{
  "n_layer": 11,
  "d_model": 160,
  "n_head": 2,
  "n_kv_head": 2,
  "head_dim": 64,
  "d_mlp": 384,
  "vocab_size": 1034,
  "activation": "swiglu",
  "norm": "rmsnorm",
  "norm_place": "pre",
  "norm_eps": 1e-05,
  "positions": "rope",
  "rope_base": 4480.0,
  "rope_fraction": 1.0,
  "qk_norm": false,
  "attn_scale": 0.125,
  "bias": "none",
  "tie_embeddings": false,
  "parallel_block": false,
  "init": "uniform",
  "init_std_qkv": 0.0519,
  "init_std_o": 0.0519,
  "init_std_up": 0.0519,
  "init_std_down": 0.0,
  "optimizer": "muon",
  "lr": 0.0121,
  "lr_mult_qkv": 0.7,
  "lr_mult_o": 1.13,
  "beta1": 0.95,
  "lr_head": 0.00737,
  "grad_clip": 0.5,
  "warmup_steps": 200,
  "schedule": "wsd",
  "decay_fraction": 0.43,
  "decay_shape": "linear",
  "final_lr_fraction": 0.1,
  "batch_tokens": [32768, 65536],
  "seq_len": 256,
  "doc_mask": true,
  "train_tokens": 238400000,
  "steps": 5265,
  "dataset": "wikipedia_en"
}
Each number is 128 + 24 x the weight over its row's rms, rounded and kept within 0 to 255. Layers, rows and columns count from 0. Numbers have three digits each. The size before them is the row's rms in percent of the matrix's.

# layer 4 attention query, 128x160, rms 0.136, rows 0-102, columns 40-79
077:105114155125148136146107142125109154112144118098133174134119115116151151124140119176108141139180158158157120125180090168
078:146143134136055116122115127144153141129140111091140116141103154076110134191167120123163145146088153108158109121123100123
079:107146092125114121152114104135123134098160092146083121097093141124087113133135142128134128177124139147162126153156109111
077:110125124123076114114099138137140131119123166099118159131139136127144151159127108095115171111113074115161104115117109141
081:096133069136135089164130132116098144121143162125137114125100135112126118119124127172137135140155066097122125126143127106
079:117132108120211108167161128143102107095107156150122101101126127127101158121137122144131128136118123151123118100176128096
089:141105133124089086133153131163120131135144129149114132158128097130140114089107110154133152116096161109071100167096148129
070:105116115149100125152141163105120100154144150141160164129149108147127126134159156149140096134145153148128101131167148139
086:124144137150108090112142138141162142111125130123130148129095150157128093139111125120137145162055077106170113103134136120
083:135093084150143098130127133144178070117099132113120133115098109147110155150126127122151111110128156098155133124116092141
086:113098096122136132097103117108148139091135072162121126123143121137127112113121116124101127130102122143111082141127127082
076:091123151161125143141086089129111150141104177144136148122123107139163140105105136154071129092122152129118128119096129172
098:104148079133141126137147093116135107123091139098117126129098129106162153108067149114126114184148137161150161155120114188
080:137150115134134114111142110174145126156147178114122144117133137108110098089122142116100119124125079172137136122105092171
081:143175139114131149099165122123102128132175152116179105101143125122097140155119083140140129097101124087113099136133119135
092:138140140147132176123165152135118130135121127096156151104152095072128130088193135110136128127125129167131158106122110105
095:175126148155147125076126129131115124187121166116099115106138086118121158131123155126124077108170150090121105116116158140
100:153133089107176186099115129110148138106151105114143133103153110108118126094176106155142141154145116182094132167124131147
092:125154160112096116132154121147127120096120066092174117169134133124131109159137140091123142165131140134117105127122106095
105:131095130121160136097137097115129129132104078129115147115112132169137109082136122153125176133162171167093105162106119132
099:134115114152134138110128122154113171136168168138131139137144116194140115182119162125138136135173088128157118113129160152
103:146170143119150097105127118135146095127120102155146111113088112169114118122109101140146085127108175105160119110136134093
102:111145107140137162120118152151093132183123170102135130144120155064151144121110160107169135120150110149072163185169121120
090:109080122138112110143159131160113119133080101116105148129110172140146089129115136114142119155184108132092089153109116097
099:153138148113149160111157130160122135138151166129156137088194123120131124133131140097125112124081078141128117102114141125
106:096136119172148152148111137116137118142124140144161155106129111128097124099150160144127114106128131158116174133142152160
105:125194132175135165129137076156115100111125129085159134097129140116117146133144104106123138114145143148127109121125091111
103:100131141124077105141142133112113129125147111140179096128064136128152099138127124157145124125122129136135117102121103139
105:141149145138149146124122162150122112124128149142110109159168155130127159144146129149145088106174160138132161151150131089
106:146125110166208143168055152108146138158092116123110122112123108127131145143143108159122077129143129124117157119107112094
102:109101118113167136118130126113144124116088122118191098147147166106107138090097132153124131137154142141118150154102113183
099:122125079103148122149161161116106108137149118099104095161135108134108142128137152142094137136179166093150173123142123096
104:110095102177190153129110144132146127200143126137089129159132117146111139150128127128137106131116116108149116084115086124
121:112157132136092114094117153177107102163099119086151126094156148125118134119130152124118111133128144115120158175118121164
108:086124179057138136153083132112120138109143101136184121154112129099139158123156109124122095136120154131133124100168130139
116:132112160142095148099137135128107178108142162171128136123095151132117132124142150143136115088096144077139144112107145123
107:110130148137168134138146099148114121092137158133165133156132145114153111126119155084175121126136102101132166130163129133
104:111148099154088138148146133161134124099118098111134150115130147124114103078155105116118165116133079154116127158123148105
112:090135177123139150162127146186156109161192125142144164107122135119118182122109179172159113142180131151144168110134116120
121:135125122161102164122123132119125119160122117146180096154130090117142160122134117137166151136140125122120165079108155169
106:123092112094092122126097154152124141131120119151141109145134099118101177112085155135118139101153139121136128090088182120
114:110112100106152132152118156164158125154134159121158061097137096120123147092110159119144149144132131120137160138100132133
124:120131116130151099099121101098113137165122108125122126113126098146094132099110128112107101149123115153218098121115151157
125:084163129103163112119124136140099149112164121140155137154130157111186150143118088130137102093143100138124130171096136142
118:154134142133131146115159101146102138097106081147178113139159136152124111157130138097140124115144142091155149136106175101
114:146159104102105125078142138184156128112160142127159136123113096118107168161148108132130101141096122114136141116161145159
110:129129175106124168140090110160112150141126161093122096129140097166119132097131159176148155164131126114124134097121114139
124:138097088147167093163102098130145118181103136150113171128125162175106120167065081130143060118102130128154099127088129123
112:097166141154138145116119154096111156076157132135134122068150116113150133056135114167133110133126145156140082129158134161
109:101156096102146121109133090159093122172125146126131129123152142111122132117118141095137106110179149099114152098163136087
113:135095127128080134125122135143134137109106129137102131110120134140132117126121087145138091113110185129121135079115136129
121:164114152130131128112121163106129142139098120105156113122150133103135101142126114132115133128147093158149123112186156147
122:155119126109095121111127076144123114094149139104142113106111119129117110117106134122129138147140144147132108136145170155
119:102150090136076133105149126124114158134109111146102158116135161121166111105087121063148086107139110138136119118125122064
126:089145078144091108143154107120141103102110115125140103136107140166135125147181151073109136127163100124121140139142151134
110:136127104114091093111115112149130110110136131141129121115096136166134133154161058122133096130140092076147166128111201144
115:095145081109092130160144142124169174147171145110106096077124151112096121152102123140115120124134150128138104133134084127
121:186151123102163152107116087137132130137130106126067093116117154116167163134117142116073086133131121103136139119133129087
117:140117109112128146140139142128110117145150169086098106171144166161113164118116065143143149101143174156094146127108127116
109:123141129127145133136135126112136148108198083140152127152135136157122126149123123127125167146122092129151113141159120143
120:137108098148183100166107150115114174143148173114134105156143111086140155139138149161115106179097125161106144082144112065
107:107188169134139176096127146142113169118127126118109141142154158110112128127144156131094167142139145139097140100128128146
111:109142126138127144111124140128117122102144120177118154095152139147122163146147139117110098142155142193131116179138137151
124:127118148143128165156143161108118072144133158156149108096154181119131142146157163113101109143189117189133141145142082113
072:121162095108125130131132119129127151165139134111126098105144126137128138111109144152129124141155152114131128117162185096
153:130128157135140129093162127158153095091113113136158138165101058164103112146106135137136167174149135102130106112104144122
077:129090144099118129127105140144091096132106135131150136146161173110124126134190098126166113102111138101124122117094097131
103:115128135148120164124160156131082116123090159131101133149117115147096149137098120147135140173119121139164136117070144118
095:109104123120122164131095146147145104150096107142155191131143061125133144106106146186143111153088158154100118125155166096
093:132170100113124138156103128116124095145108142132107112059160104147144126115148123121086139114095159063143119116132173098
088:150105134148066103180141174107134157144092141096067131078086157127143146141129123121142117113113081148118178141136113132
092:121144117113127117101115146184160105128117128136147185112125112136102125120123135161112182117155141136136106168112123165
102:096134089151128153150138112118143160132147114082073091129161153116091086115165153093090122108141161103143130136133115125
087:138123100147124155125120091116153153184141117136163150095112128065095101113160150148114115109117120149134135154123102114
091:133146132127133163099132095157091134134126156112151153108180127120127098153125144121122105130194132168100097131145133144
091:137114175148146131171118142122134116106111138115118124122146144148128091105143061103129141091153103152143134154095127060
098:096140044110132119177113069115159121125111143126159145127097125109145130142123126118133116133087145138094125154147150107
097:160121098098102149128120137105116146116122116169089101116082121136131129123129121108150136145170105073099089108125131138
090:133142137091110144126091138115086121133122114107106165081138125131131163150130134118112107143149134140120137111082105123
091:139102147145140122167129118157154127123085140109124116152108087129105142124104114104130120130150107096146107149108084136
094:135162144102142144124128127157171146147133132134117138106140163121106089130145117094137122128104125166116094109120121105
099:150174149108130128148127115088160135138129058149128144147080135147129084135131074120153122141112137131146112105149111135
088:047093118134114110139096135128150113113120150128066124099106159126171113169124086108101164098162142165134118126129101130
085:138168159120158144173122131163143109132143115116124127073105111166109139119098151134126141126147109144140105194174106160
091:129109080153115143130132142133081133125111132112137085139116167100150084138154140144124087173132166113154105142098086152
091:117161131163106114126091137114140120151141081134090096136150116108123157165165097115124141133171121057121108168108136088
099:098147168116137125185094147152138171126175106140128111158154152100106146119082140153095107139130156137103106187102166130
084:141148089150128136114108148089163132150102132141164113114154147153173152176123051095087151101106133144145107160144121119
103:129132114165161113139121191148154133168115103116143107104156117126139130134112129110129090109095153096148148142127115147
101:140145125122079154111115127137124121098101176093111150141138153129117134123099124165114143184138094167063117115111076147
092:114117114122101152096138158136128125117125129119127093155115156145092153136098078156110150109134105154111152123148103125
086:130106159130111129152110083155113131145125134093141149142164147128094136122106114148086126124145127119157157128126170154
096:092092090123133093133151121139153150133157142153147158121137145126149145140124072161111142100131093158161157118101125138
092:164125139100105145128153112133127129117096169113119119066126143145123155151107154102173137154117127112129129157142138117
086:129128127088116139176170122139137121156104142133137131116152123130151148150148143088132101110123125134101128105119160155
099:135120117144122153120150117121134126123114131168144107146120143095187105084108121149112175136153127170102148072159188130
085:149099097115137100097136128134153124108129152115098085127109147115093107143122131133118139142159193095106119160151134125
090:180144136161104132113125112137123183083137101100129112109158134127095146138133077175136078098124152107117165109154176093
096:156119156132090139088111099125153137130140099116124145139132117118075090079104145114160092169142116129127141130086129138
089:137133149149139108168143116103127138140119119142150101132119124149162125150131130140091096074142107129110137137148130104
105:136091149123112071087127101143144116141132134119176143172086136159170087106086153128167130154142137104092109108074171111
088:158121122123160132121152179156124124139113112114158129115130146114095123148116099122110146131113112163109097087095157148
089:118114119121103109110127147115145199148109122135149120135161138136156126097113140115127152135184117135158093109114105158
# layer 4 attention key, 128x160, rms 0.141, rows 0-102, columns 40-79
068:151066131144149092123091094130109139191093133119096157156103126126130157129136139150134121115143131146121136109120098115
078:156132101093134107112108127148133100112098120168130127150099148126117147145161152118127105109092124098168120195058134140
073:093132159118131130084091143132132120170095141120100101095163131128102144112118102122130071113166169063143160133097148122
072:166121154136109155113133146115095088179140099146154158140098149109138120125158195113167102131120081123149150135091090127
069:119154120109117154144114096116104146103172138108116172116144139121192135121106146172135094132131116158108130131119149150
076:130105156096122144153071133157120134152149142140134110141100132095133128122085120158096167101096112146123080058095122093
087:107174134116141130114160184084141182083123127133142112112158132152143126131154102146085123103117107166116075131142153115
080:151165119138097157134155125121123108135156140093137140121134117142127132137126118122135052152163153102122126114123150153
075:160061134115174119148120132179107093145101116098092111134145181138145139144113117115119100107130149110144141136108151137
083:146154137201145102144160133140125127120119068086141159121138155124097119117139162097137139142129094125162159170140113111
087:144099115166142141164160122125169132112106066119112099167127121130096132149109090138133153152121107137145117138157165131
083:115128155116086118093146115129117104127142142151128143142138121136146099147140108144168037115142119161184157098179131143
088:165119113124106148110187118113132160143100132109122146156099149128116123176170103074126162086111144099183141133141127133
095:155143137101129159101126104147113168079147105096118095113117111156121133155102118082134103131128145180131084121158133149
081:118147176101121144115123140091103157074154106156148083130149137086132183148149144131132145124075136126096136134125142131
100:154127141114098091153117104141125122147120131085129184151124096138136126103140156125139117136130157132134120094071184159
099:175122099140122161104100156109114161146101158134123143115103105131115141157137101131129158141172227064123141165157109117
098:121115160106097130094115121164097111172110170126123157166143102127154127130137115139131131103163169144150114124115175106
102:116124139075127103118145130148106135120126143091127090132146128134117131119125112131137119157104132095091139098130150140
092:100135148171109157091121148139162083166104130129113127120129151169113121110147083120109097087132117156197110135144084159
101:159152170098126161147138094192138162061164119156134119101091150122134135117103130131074113097119067102129137121116120156
099:131144120162179133111126176097144117144103111111185106120159182132125108143121137138133147141156148124143114146145064124
105:121139106097139138168144089120102102185116173104114113136093078102157142101096155092136121126139185163112099116081140132
097:139121128165151127144138152154144121123156116122101182129150158112107108195139156145140125146094146133116114157119116106
111:118115166101111143121126146117124121169105162144080143129129091124138127109113139137180093120157159149120105100149135133
087:128131178085141088126137123168100092139115173150115122104123113133132135105133135104129090097200101062132119123101107141
090:120160104139131119142106096119135155129110140122129179097099076102118123100142140128123095128117135164107127175130115098
117:144132176137123115122129178137147110111134154096131130103132164105090159145148104127145146078113094116134093137143092096
106:107099142099101091145108099129102144124165145138077123110116130149125119151148098130133122138121132119172133137173124130
104:143104129124163101138130155102133133102124139101127118086133168105112140125192139111099103095145108143117137157139101122
105:113132108136140172086119143167139106096152137109123122102135113117154107092132121120092142148131128134132147150097121090
109:125151140151068124140128152080108121151125122126124114133120111106134131161143133127110141070152122107143130115133102100
119:115103118132138166082148114174109081130120135086139113108121115144110142109146120167172120128156178127110066130109143147
116:129085168156146143158125126168130145137103137154158155112160110122118106123102132213138084158107163128122108151099111128
121:130124113116137090124141152129171148162123136127098141134152119108128128168158098105108138107168088099105166135127136146
097:105125149107143132142162113129131149141128105063160150157133167134137138151102160086087142156171166133180151147144153125
112:116125169082105152169110091116121123127111129123181163139117122128153135142097119181098156198188151176130135113122135145
108:156128108145176168163154106077128164108132112096131146130145110072089138175148103093121146130152103110135137186155131099
101:160142125116112135085139136165105119116120129143123144120135128153140127143118089150132083135128093107159130144107155116
121:173131149110118135141123146134151121083109148132114146111123162147104136099122102128119100120150151169111159105110158155
109:132117120157061118124150115131116136090114121139112147145152149120146139174097125121114117163084151114086138144126095109
111:109159144144118138161128147085087152154129132115115089115125110118168172125144121118134094105161184129106143093099135112
112:089143156184146120126168114098128109161139135125141172143107128168103129146148163164138110135115164159141105117140109101
112:150087153087106113116178142191117148127146101134083130140126147129169112109081125150141122127169074133114115107111148120
108:149128129103046138152115138138089169123147118105152043131134165125104105130103142107146113142117126146120149148140167136
114:157146149102175120164079113099114131098147093113129139114126126147130111120107135154112123143151138162144116099135150108
109:165099168075129129150127109115127147112185123105062135100135171097154131108086144129098146140099137144138144119120135115
119:153077108096145147136124098150147147138158111143155118115137116144159141135142140117108151146149111135110152148175125129
115:111093096119109114141173115131121175110130071129173114160088063115172150073130154165118114126132129127169126129091148114
105:164109146104135147061089114089130149144094134108108089136145148152149091132142109082099132126147136105112119102124118112
116:132152111138157146138128129144111141139093127119112121128128173150105112154167112117129216152135158143155151156158115120
121:120105110133136122143093115138149073123143132127115157120154134116090150108167144144191144153076144126134127110111109151
107:118110116132162125153088114135111130095164128105141124152154174133146138140114158103108149099160118156141147140135141115
109:081111149136159137120150141132126105121108098158140151110124159122146101126185106155132134097135108148131128160172124119
115:126138123131134094126124092099130101146111148136116165141134129134141087128176101120151138127135119137170137121131156116
106:082120114124153127117144119110124130109126104091166076129103149140105093108126111099157125125116157110085120148157163151
116:143122164143145078100147124156117119108071121142146158138117122152155160156192096159137110112148133147120137091087149113
120:151143090137138141113128113153091106186164157169168148115092096155106150126109155111104131117149115145137140158106124095
108:114126076123129146096082124154117104129105133149139127126123105143133126124144125111139141146109133126131098114114139129
112:132129139110137130182110126127172095130188105132135122123138129096121109126126108113141121111123142077143134088163148098
110:143130122129148111111092105148123105150137135125089166070096101156135150121136078103106109099054145113144118097131124139
105:123154151121121161158121098146139131112120129127154087141132078167107121108116129111123087126107106165125115120145097116
114:118190126100118124098138151147144106123144103150128156126117116153127169133119103109155099148129184131148083130153152149
113:115120064128138166146136135097080101149156119115136111118154105147099166100116117093146114116118140184089158137089137096
157:109141116143122165169114157085104155129144145123085098105124143121120133113151112118079142083146128117118153134165125108
072:170147138160137127089104103151149139107130092130165117166120086106102158144106123138158104158117142162099128118071114120
097:096119137129123116110119158096149147127133145123127122096093161107126085129147155128117164122154133093115107145186125131
102:139128128084148159130119115183116108119096085123176157149139136094159121095127169171174111155084094122130126166154134168
110:158120135116138120085137139157121140119084119117168149162091157145150152130104147112162090147162159123082127125072129140
090:153118103157110160108114155112113139131133079143129123118085120094127132156106130167139095143095136104111147166135105089
105:124102132145147147141140134080128143150142149107112096072130141112167131118138126097098109117155152127129133107154112129
083:128109160152107141154176127109116091134137143128141146119134112112143124154120125103189143163123129106138124111138132096
092:170151157097146133144154117086119099092117130088145119113119119149139173113140110072163152092149105118111083143062135134
097:151102127107113163151132118101120125132149152170089099108090156151139120141147134164095108082130136127139143130171174132
092:149118134116136138101111108150164135149092104133139150161120125152097151168142142117138143156106142136116105123119116110
098:104148099153148108142142157115079175094157139157114150083143146094095124149093139144116147108131161167156118135106127099
101:143162137131161122151143150141127134140151095132185120100121093110118152130121179139130105133138157131095187158103172148
091:133113096142126109167097118137098119164157122078109107120125111143086177138138165062093141125114153129121102144129108142
090:159121122102136116139087142131136171127153141152108169132117117149115036164117111093171139132089127128138121117124122120
101:131116148125132113089111129131124108137109075116183116159149098115147126146099127138143086157137173143108098115087116136
092:113118147122123143132129131122105150100130134143110120144142161105131095152149145073129138149132146119137133160078107141
098:161128108136145106138141098117206144132108140105151151140134129091116162139140111107151114115139159114117155140110136151
100:109143133130139111148122147125146154136140130100120130119124168107145133132158124128119116079133142137131118135160115090
086:123106105145109076123168111155083136136117159128121152156151134184141123170111135159149111181165110131173141118105113106
087:088078117137161133139150136109110090122095110143161117136143089126134144146102128121131089132088156152116116088138119047
092:110109116095110130136129149120128116145129139117095123082105142157129129165138110067118133131102097133128141116153139137
096:144080150142129124145126116120142159126127131146135103137095112144106086119180136143128107102157095046154099087145128178
086:144109172085136164104139127130141145133103091132090115146151120119138091114142113119165145191150204170119119116103075130
097:130108162158149095141142089110122129142123107130076137112134123127120153165115134145140087146152135116132145152155095102
102:159132148117145149110115067143097107163138135139107084157091117123123142106119133071132139121151112158121101123098106104
091:075123139120102133132114107129115122150072121115114155100148099148136155086152174126127136135094117157149117161086111142
091:109143127132161164096140163148144122137154075113092135133125076116168123106130153122122134100136077108100082117111150136
087:142163151094186182141158117078177142105158155155118129130126108139097089103133168151137146128095133134167115143135148112
086:147102143151127099058152144119122153137148105121139128162086152124105100120167131134135116140153164114106155110147133153
087:138160092107126099150131159157140111108151102133164085123140120125053150116111099115122126140168141158144153159097157099
087:140120107130148163099146120110120158139154101151103201146091137133110178117113151084117101119139120125135107144119119107
091:138143117148094103145154125131107117124157132091123140125109117100118112139166153099068089127168149112116124105127125143
092:106135161121120151143132126135161104172091133144166122164119105114124131137173129070156141127103129141116124126118178143
111:080100146144132122145155151102146155157160151137084113083113166153134149131187103122085154100122109140153145129162135103
093:109145151110123134146122114088151133111155137122115119102136168126169122123160112145080127107146130160142122174164145171
082:182133163130165149158146106142116114148097125115120115089152127113099132114124132142124151149167136097107108099143124184
123:115140135118123150147118152116109139133146118110083077108127133127153155126157107100079116122156178111152121125167115123
107:144105178085097111156146130143113119137130103131190140178155126109151132148095117129159122162067168155099117129102123128
# layer 4 attention value, 128x160, rms 0.16, rows 0-63, columns 40-79
101:165108120144095157098118138154116111098129145142105167150132164123048163103120140107089092119171077136184156146116130152
090:155122157117160128091151120141116110124124140122141132122139141122088131135065085128148091149102168154151112122124123105
099:114112091121073121169166172104118133133158118135151108143147112116111171107132101093123097116092109148136111137131105132
090:124117114164125148115136165121123129117122162133097147137100098121122095146183078056121114141133106130139111124143111153
094:147173119156128100109144086162134093135126134111099108132134137135119147133110127113134124136186165133115133139148122114
097:177146122123100154125141094130143102100183125128127115110127134164190124111110142156123102166175139112126125108120129124
098:115142154122125138192091157107104155143138149128123155135142100126118123146113098096161141097095161101124122105153160131
101:109161085108112125160139130206164149122125113136154156114097131120133089149130125136130147147146093130058138166145113109
102:122143123059153111072094084154147113107145123084128128162144121166085131142124147105124160161169149123122136099122152156
095:096132151116116115157062129135161106147112139123077123078059147105135132151129117106139157136138146089163162135138105177
099:177100114116116138122125168126168162137131100089145100172098148092161114112101133171125122120186155117109134129135137125
097:109144100093119134135150177088116155178115126158078159170155125143155134131107140095141121167131149130127144084124130086
084:151128104165164129109118174134142123124127130117137172127133130140160158126170122116144113116159159064143128140138164140
106:082155112149163133132146170117134137138143101103158130109110099170120145127145083171152122118163152196118146132158183152
088:105125134120156105103150099137171155137110128124157104164102153160135148146119159116136092148134133180159180094106147103
096:143179127131107156094148146130088115116159108129103119099168160145109099099120150135116165116143143154134112117156157134
096:098117110102139089156134142124098118135119150154145155148111154080137120114128117156102123131119116105126156085159127109
100:093134118097094110123069128145139125132150123132155120105183127087158125148151097142112134122101104099118133165117122131
098:138123162116092113131150131128146117126122107105143149152117158136091117130109161112115130152148158141117101144123151125
109:145146153135135148163151156170108137126152080141105130159086093145159084100130091141104129096101136147111113104109133136
103:151106122106114137130121116133102152115180103125100153169141141111126145137116144199105145143131106118138141153178134146
098:187121102141135176125111131106159076105115139108114135095119120172157127115128169129105165094126114170110116111121105117
099:109109133144120138165147122114104123117081104121115175116115113141149147096117145146121127149149131140136142098093123102
094:114122134140145147179124141104134089131124115113141114132133124132173144104099146105119139091145118117136111126164123074
099:109110116134149104128093136149165133163093109119088130106104139116159113157103115154134128103155138105152162137072145130
100:140126147148119132122120124147121117112150079120146138128157123125107160135159130145130154091131165147128149125126162148
090:089121129106131167150128124124136101133103152165106119137156159139131149156074123127065101110117114134130114140151111116
105:133175154097123137127120132127157170142136116132170159112102108150077062124112116127129132150177119109148105114171122172
092:125104176128096140108137151153104113119142169111134114145175113118126150136096104163094126126134124126110139182136196163
089:124169103117094140166123142129101116189178135125129126134115159121115116137126160142135144153096116172114131121091158098
086:122144143109122089142131133123117170145172140149148109156137118155140139144175157138127146140112159120106109132135104124
105:127127102121172107134125085097104095128107209176150106098105082159096133126117119121144147128134147121141130145146180122
100:077134113109133127100106129092134078154166118157135180140129102161116181140115140118124095141149107149112111103084172169
092:105185120152163127151164134149118092153112136118161130097105142113127168092131162167137098120101144069171145114118146100
095:140104084091119115107114143146109159112140125081119138121074085138160133142132147116123093094119166136119144119158114112
091:122119154086132154068154133134138130129102117131130110136168129191133160157160149167123125138146157120118114127145138186
098:181174137087131144154145101118100144113101139125139113055138135127145139148139105136106126086122106133131112130107158134
089:159148148101149125129129148129163170172133162142135142080137150106152112132122118153152104117149132104170136145129122136
092:129136064094124122117120147147146109105110090135134141118179125168140132130143115116152120130131098146102120139110120121
104:103167120107150100111115129093119103122165130128061141186091119161105133115114140186140122152105153107125146153089139140
102:093164138147139138098168104146147146090131104163139159142111078165157142128106125114139097111090117113133131127145142118
098:119086111116112135140092123105146164138098140131109125116091143121180111122111152116136149125113113074126135159154128117
091:175121118143147101135169140102108116110140128154190152133091130154155101121094103177146104161126096152146146139148113115
102:107153131128096105131127127169107160098128147157119137107136122120151122147111108141164176150154112109109106128127144128
112:089131090112120128119071144152130124154128120089164104144101114134118157108142083159154062108094132111179118097131118140
101:125174139120139106092160187128122115096127130118122177156162119144152152131129152166119101095157101094138160122133129149
095:135128155174112123108103149160118142090119156084126100140132147117115169130096126083074121122123133109133130133129104153
101:139142128135099071121157095130157047103132098100151147133114111127113128106125100129108142119137157074128121092086151127
090:141142159105126096169149150124147132140109133132124055114134152136161109085160119154151141171103122145100133112134133136
097:114153118114146153129120157135148111110139151122120157120139150127156104181107119132149152153119148138118130169129142153
101:111108128143131069130144117184099135093119114151077137149134111159120117119105142169105139098069136112140132146113136134
093:120135137089118143134119135117136137130152115103118118139143130153164152117170136092097147100119158050130172070135126123
095:107115176124142070115088127113122074105089134116144100118125132101126134164097153152134137150169099143109134099140148154
088:108129133111117139139125140114135143145051174146173161116131133104131116104160142138099147090119089195152119153129099117
093:142125138113134138143155120137122125125113136111114120128140098191160167138117109140161115145153122157155185128106168151
099:099147118111161123099128135103120153122138147108112125127149117135118109140111096119121153147151095153170183121127139126
099:108130140138117140114134125137124067123137133094120130105127104176127120105145139125125121109130111105089103158137152114
089:101154167141179101115138156136107093124184147163097086138096114149147144092115094151112149130124113144126125093129104109
108:113113095164145130182120147147182136153163134127156141087098094094087121123126145141134117100155184138144147134148160132
099:116107100125124157153123125114123129136140146154100121094133121131148160127126128103184090145140082056104150125162100134
090:163113113118094149110171112137171106108161110152107110126133130107135087183197118135153144129177118160100145158100122121
096:106137086144097138148091111150096147121130097154167122147127141106133135118113124135115115134137135088106143115142085126
101:107153133112162127147098157102126130177113182142098166129148112141115140106126107167149115133136132097135131098132124154
092:116148098131116131137129143182165125112139136104090117076125184144104106164127100098157186093125147118106131143131110106
# layer 4 attention output (transposed), 128x160, rms 0.268, rows 0-63, columns 40-79
095:083112108122130141108174142148128100078137115143128121060127103149153114153158137094129140127127156135106125143108153116
084:132144167116119111067089146160136156170087098143153119107102151148155096150109136126163160162097109094176132099108130144
092:122157151094132085134172187123147168154112120085133112099137189120100102142144144137183146117082085122145121124142150114
089:125139139115153142118100108125162132148126110127175101107109123147114096126137184144142136129117138146148152114153136113
087:089141096141139114109118119108111150109100153135138120101158134149089129145131177148140129145096118133126149108112153149
091:106113150136117149115140162137106180076129142115153133121118107110099160094155150102135153153107133128102104096120078093
091:154105155145153179126163112120157077190106112147156126152140128098115098092108071107113109113115109130154157161115126109
095:132133133156145153115110136121144113136141153143090177172173093152104164142102103140156138095151125135131178136096147087
089:130105090189142151135164099180124138148146117108114163077091118103133103099165099118172099144140113139111144146154107138
088:143111140145161142103106132126119144174166085108105150131142124126148104136142134175078124132120128122169160143147153095
094:108171135128128160109091111090124151121111132144124133148149128138136110116144161134087148158064144174168116084134109139
089:091124137145134123174113098128127140132141104137147106133110100115151097109127137117109143163135110151121114146158112130
080:145127101128169162105161085127105114127146105128084110166125141144112118148077140108124130154124123132201111157126078109
096:156160113097122092162142124101122150146091151136141125161169139095101118123088132151086129165126118076150152165169151117
086:096128111105106148155092113079113127111117116109111113125126110085140090056138147140122137110125105125127119164162127169
092:097142151127149099165090122154174122139112152139141115132104119103120136153127107110110129151136140073096135138140113138
094:120129153155111148121121136120156165087141104101097131150113122156100121137138083130125129108149109169155090137084115124
092:121131136155148124157125165149152136170118112124093134123088128156121152135084104139106127132091130122168143120126099123
096:134115136132161097122124098111118144157110193099157131082177119108152139134118151138093129156111104118188139114133139152
105:121159146154163170137123149144116114170140133145158105165125176124112139125126162151133084124127124160124179146171118103
094:124121099144095127112147155158132148172099168134088112093127111130205111148131134123138099141147094142130132134137123130
090:085119138150140102121105119107121105099175126135120154135136173111123134092151118135086111118101160114134160151137111138
095:155107136144168172097088181136154119101126169133110117152142134164114096122144135170135132133130160128122123102119106141
089:128140127130139147090126125099122119073157162137143137125124169095156150133139142167098131161140151146135110118126127115
092:111072072115106122108088118120107096099099126117119113145116139177106130146162151112141139168107107138154126133166100165
092:143129104128107119145181145092137150087089132139122118134131107133109108124130114090127130126077126105104129165124116096
081:146166109121132081175112141154138188144150136187143145121099093148104140108144157162144095102108150134112112141093120134
093:123134162146133090130123075114140093125118128114094085127117110167112145130159136099118145118156098143124161159125137157
096:157119089110131087138143122171177116124070127108150109166124136102091122117137125093132108152123134132126145106150098159
085:100152123134097124136138137129190097119124137082130091129152114102081101134143145137192125111176138150115143163101108152
081:150147123132131151112132159126133131140155112098157062114104124082136142122152106157150112126110100161084087136073092127
098:138126095112138117121142133119138127146150123117127142158123122150112122149086154103155103143106134096139104129087124144
085:099133123148095167148089139088141182111110101124151094134131143074107114107131131083154142141134148073087124132180137127
086:157136129114087113149162136155098131127111102129136083149137084124155105160139100133132114174127076126168135122165152099
090:171165166146132131086116153091063143148160110133129120148159160146154142109128131116129113119132110125171105174161126148
081:121135120160084145095145135128106148093141134099119139106129142092117141156122096053128133116098108111159150114147152130
094:136147174123144131122193136126126143187152138114126170151115152088124124127142163132155111109160140115132128114104158153
082:109137161129137114123155110105094163129113125160100096132124144137123108163094119133076117118124122113121114144137131137
083:139129189141125136132094131099128157161110145119128117111084124126099145134094110143102138161125162122117170156148144163
102:163139145143108167132140095138114187073160100149108143108121183163118083118133123105153149084127128113097128166088092100
100:134147125138123159124095127146078111114165083092174112132143133131113154072118120173155142132149100144120114151180165141
090:145102125147112157176107122087146126149114146097137120116111171137135118153125127121083123136106135178148113124143113116
090:125105158120162098113121149085128140132130137162123147123182148118117096114090149135106135115128126111161113139159125146
088:174106166093122150099159138152115123141141109115186109123152126107139148105116133132152108135109170129103145146130152158
101:128123127124128134151120096096094105128144142138097132160159113109159110152129064119141142115137128111154119118126148114
093:098142154154150151143106122147156117108145122132099118138124171151102126091110102127093133138111136133133141138139116091
083:127140106175107110118168100159168124114140117114112122144110138119138132107134133150115113116129153099161154135103153109
092:117145154128100148173135121164135176089091169099130112133130146126096134121138152113181154106101117107128141142126168132
092:154098149131105123102131117191121152123137134141168156110109135114152099140126115125055103099138119174185095122125096106
093:095092108110115099136096100130089154149122146105124166151077122158157139083145107125160147122154128090090165112086088109
094:138142141131091131125143119137104092112121118126127116127112140106140136125133142149137106128158147120107130124141149153
091:140118149119120136118144110110139108136157126161178153161105109071144122116111109135185162125113146133132104131168131121
084:155133135132146139155154116120103137155154163077120173115195132124116136121166111103168113162150180101155134119165143123
090:168100111107151109109147120122150135161149076141088102121112114142150105154127133131161126097070155149147130100119122150
088:150135118139161134126114150127128125108123151114137170133184123127068128127118121132105098101108107133138123117111099107
093:143109138128104158146153100121156103112127126150152146118144126109103137135114145147100140107150108124139103089146116120
089:117144139104165083110122122155112104168122182143124127115163118117151110101143190131122131120121162129151155101124138141
086:135135127098124171152128078185152122121109080124115118113153144150095122139099122150152117128118136149157117169103102149
096:127144094092097071120129123106078113107112104116120110169168158120137129123111072081137122160148059129194138155135116123
095:150111139123147148105134136135094109124118154134114098121141090157121152088123102134108075178139151143123119125160126163
090:154144104122148123147090142110148128120132181139079129095172155083120120105117133104114134148124111109136164118126152105
087:092119169154103128143096133112113089136118154131138120142105096109145159161143142138131146118115096192128161134157166135
094:103123203077110132146142090183122145133152125107137120168112113123135120124093107173112174122104140148127126110113120150
090:146053120135098133103131094143128090097093146132148174081140110142144151124118109126147113129115154074144160135106118127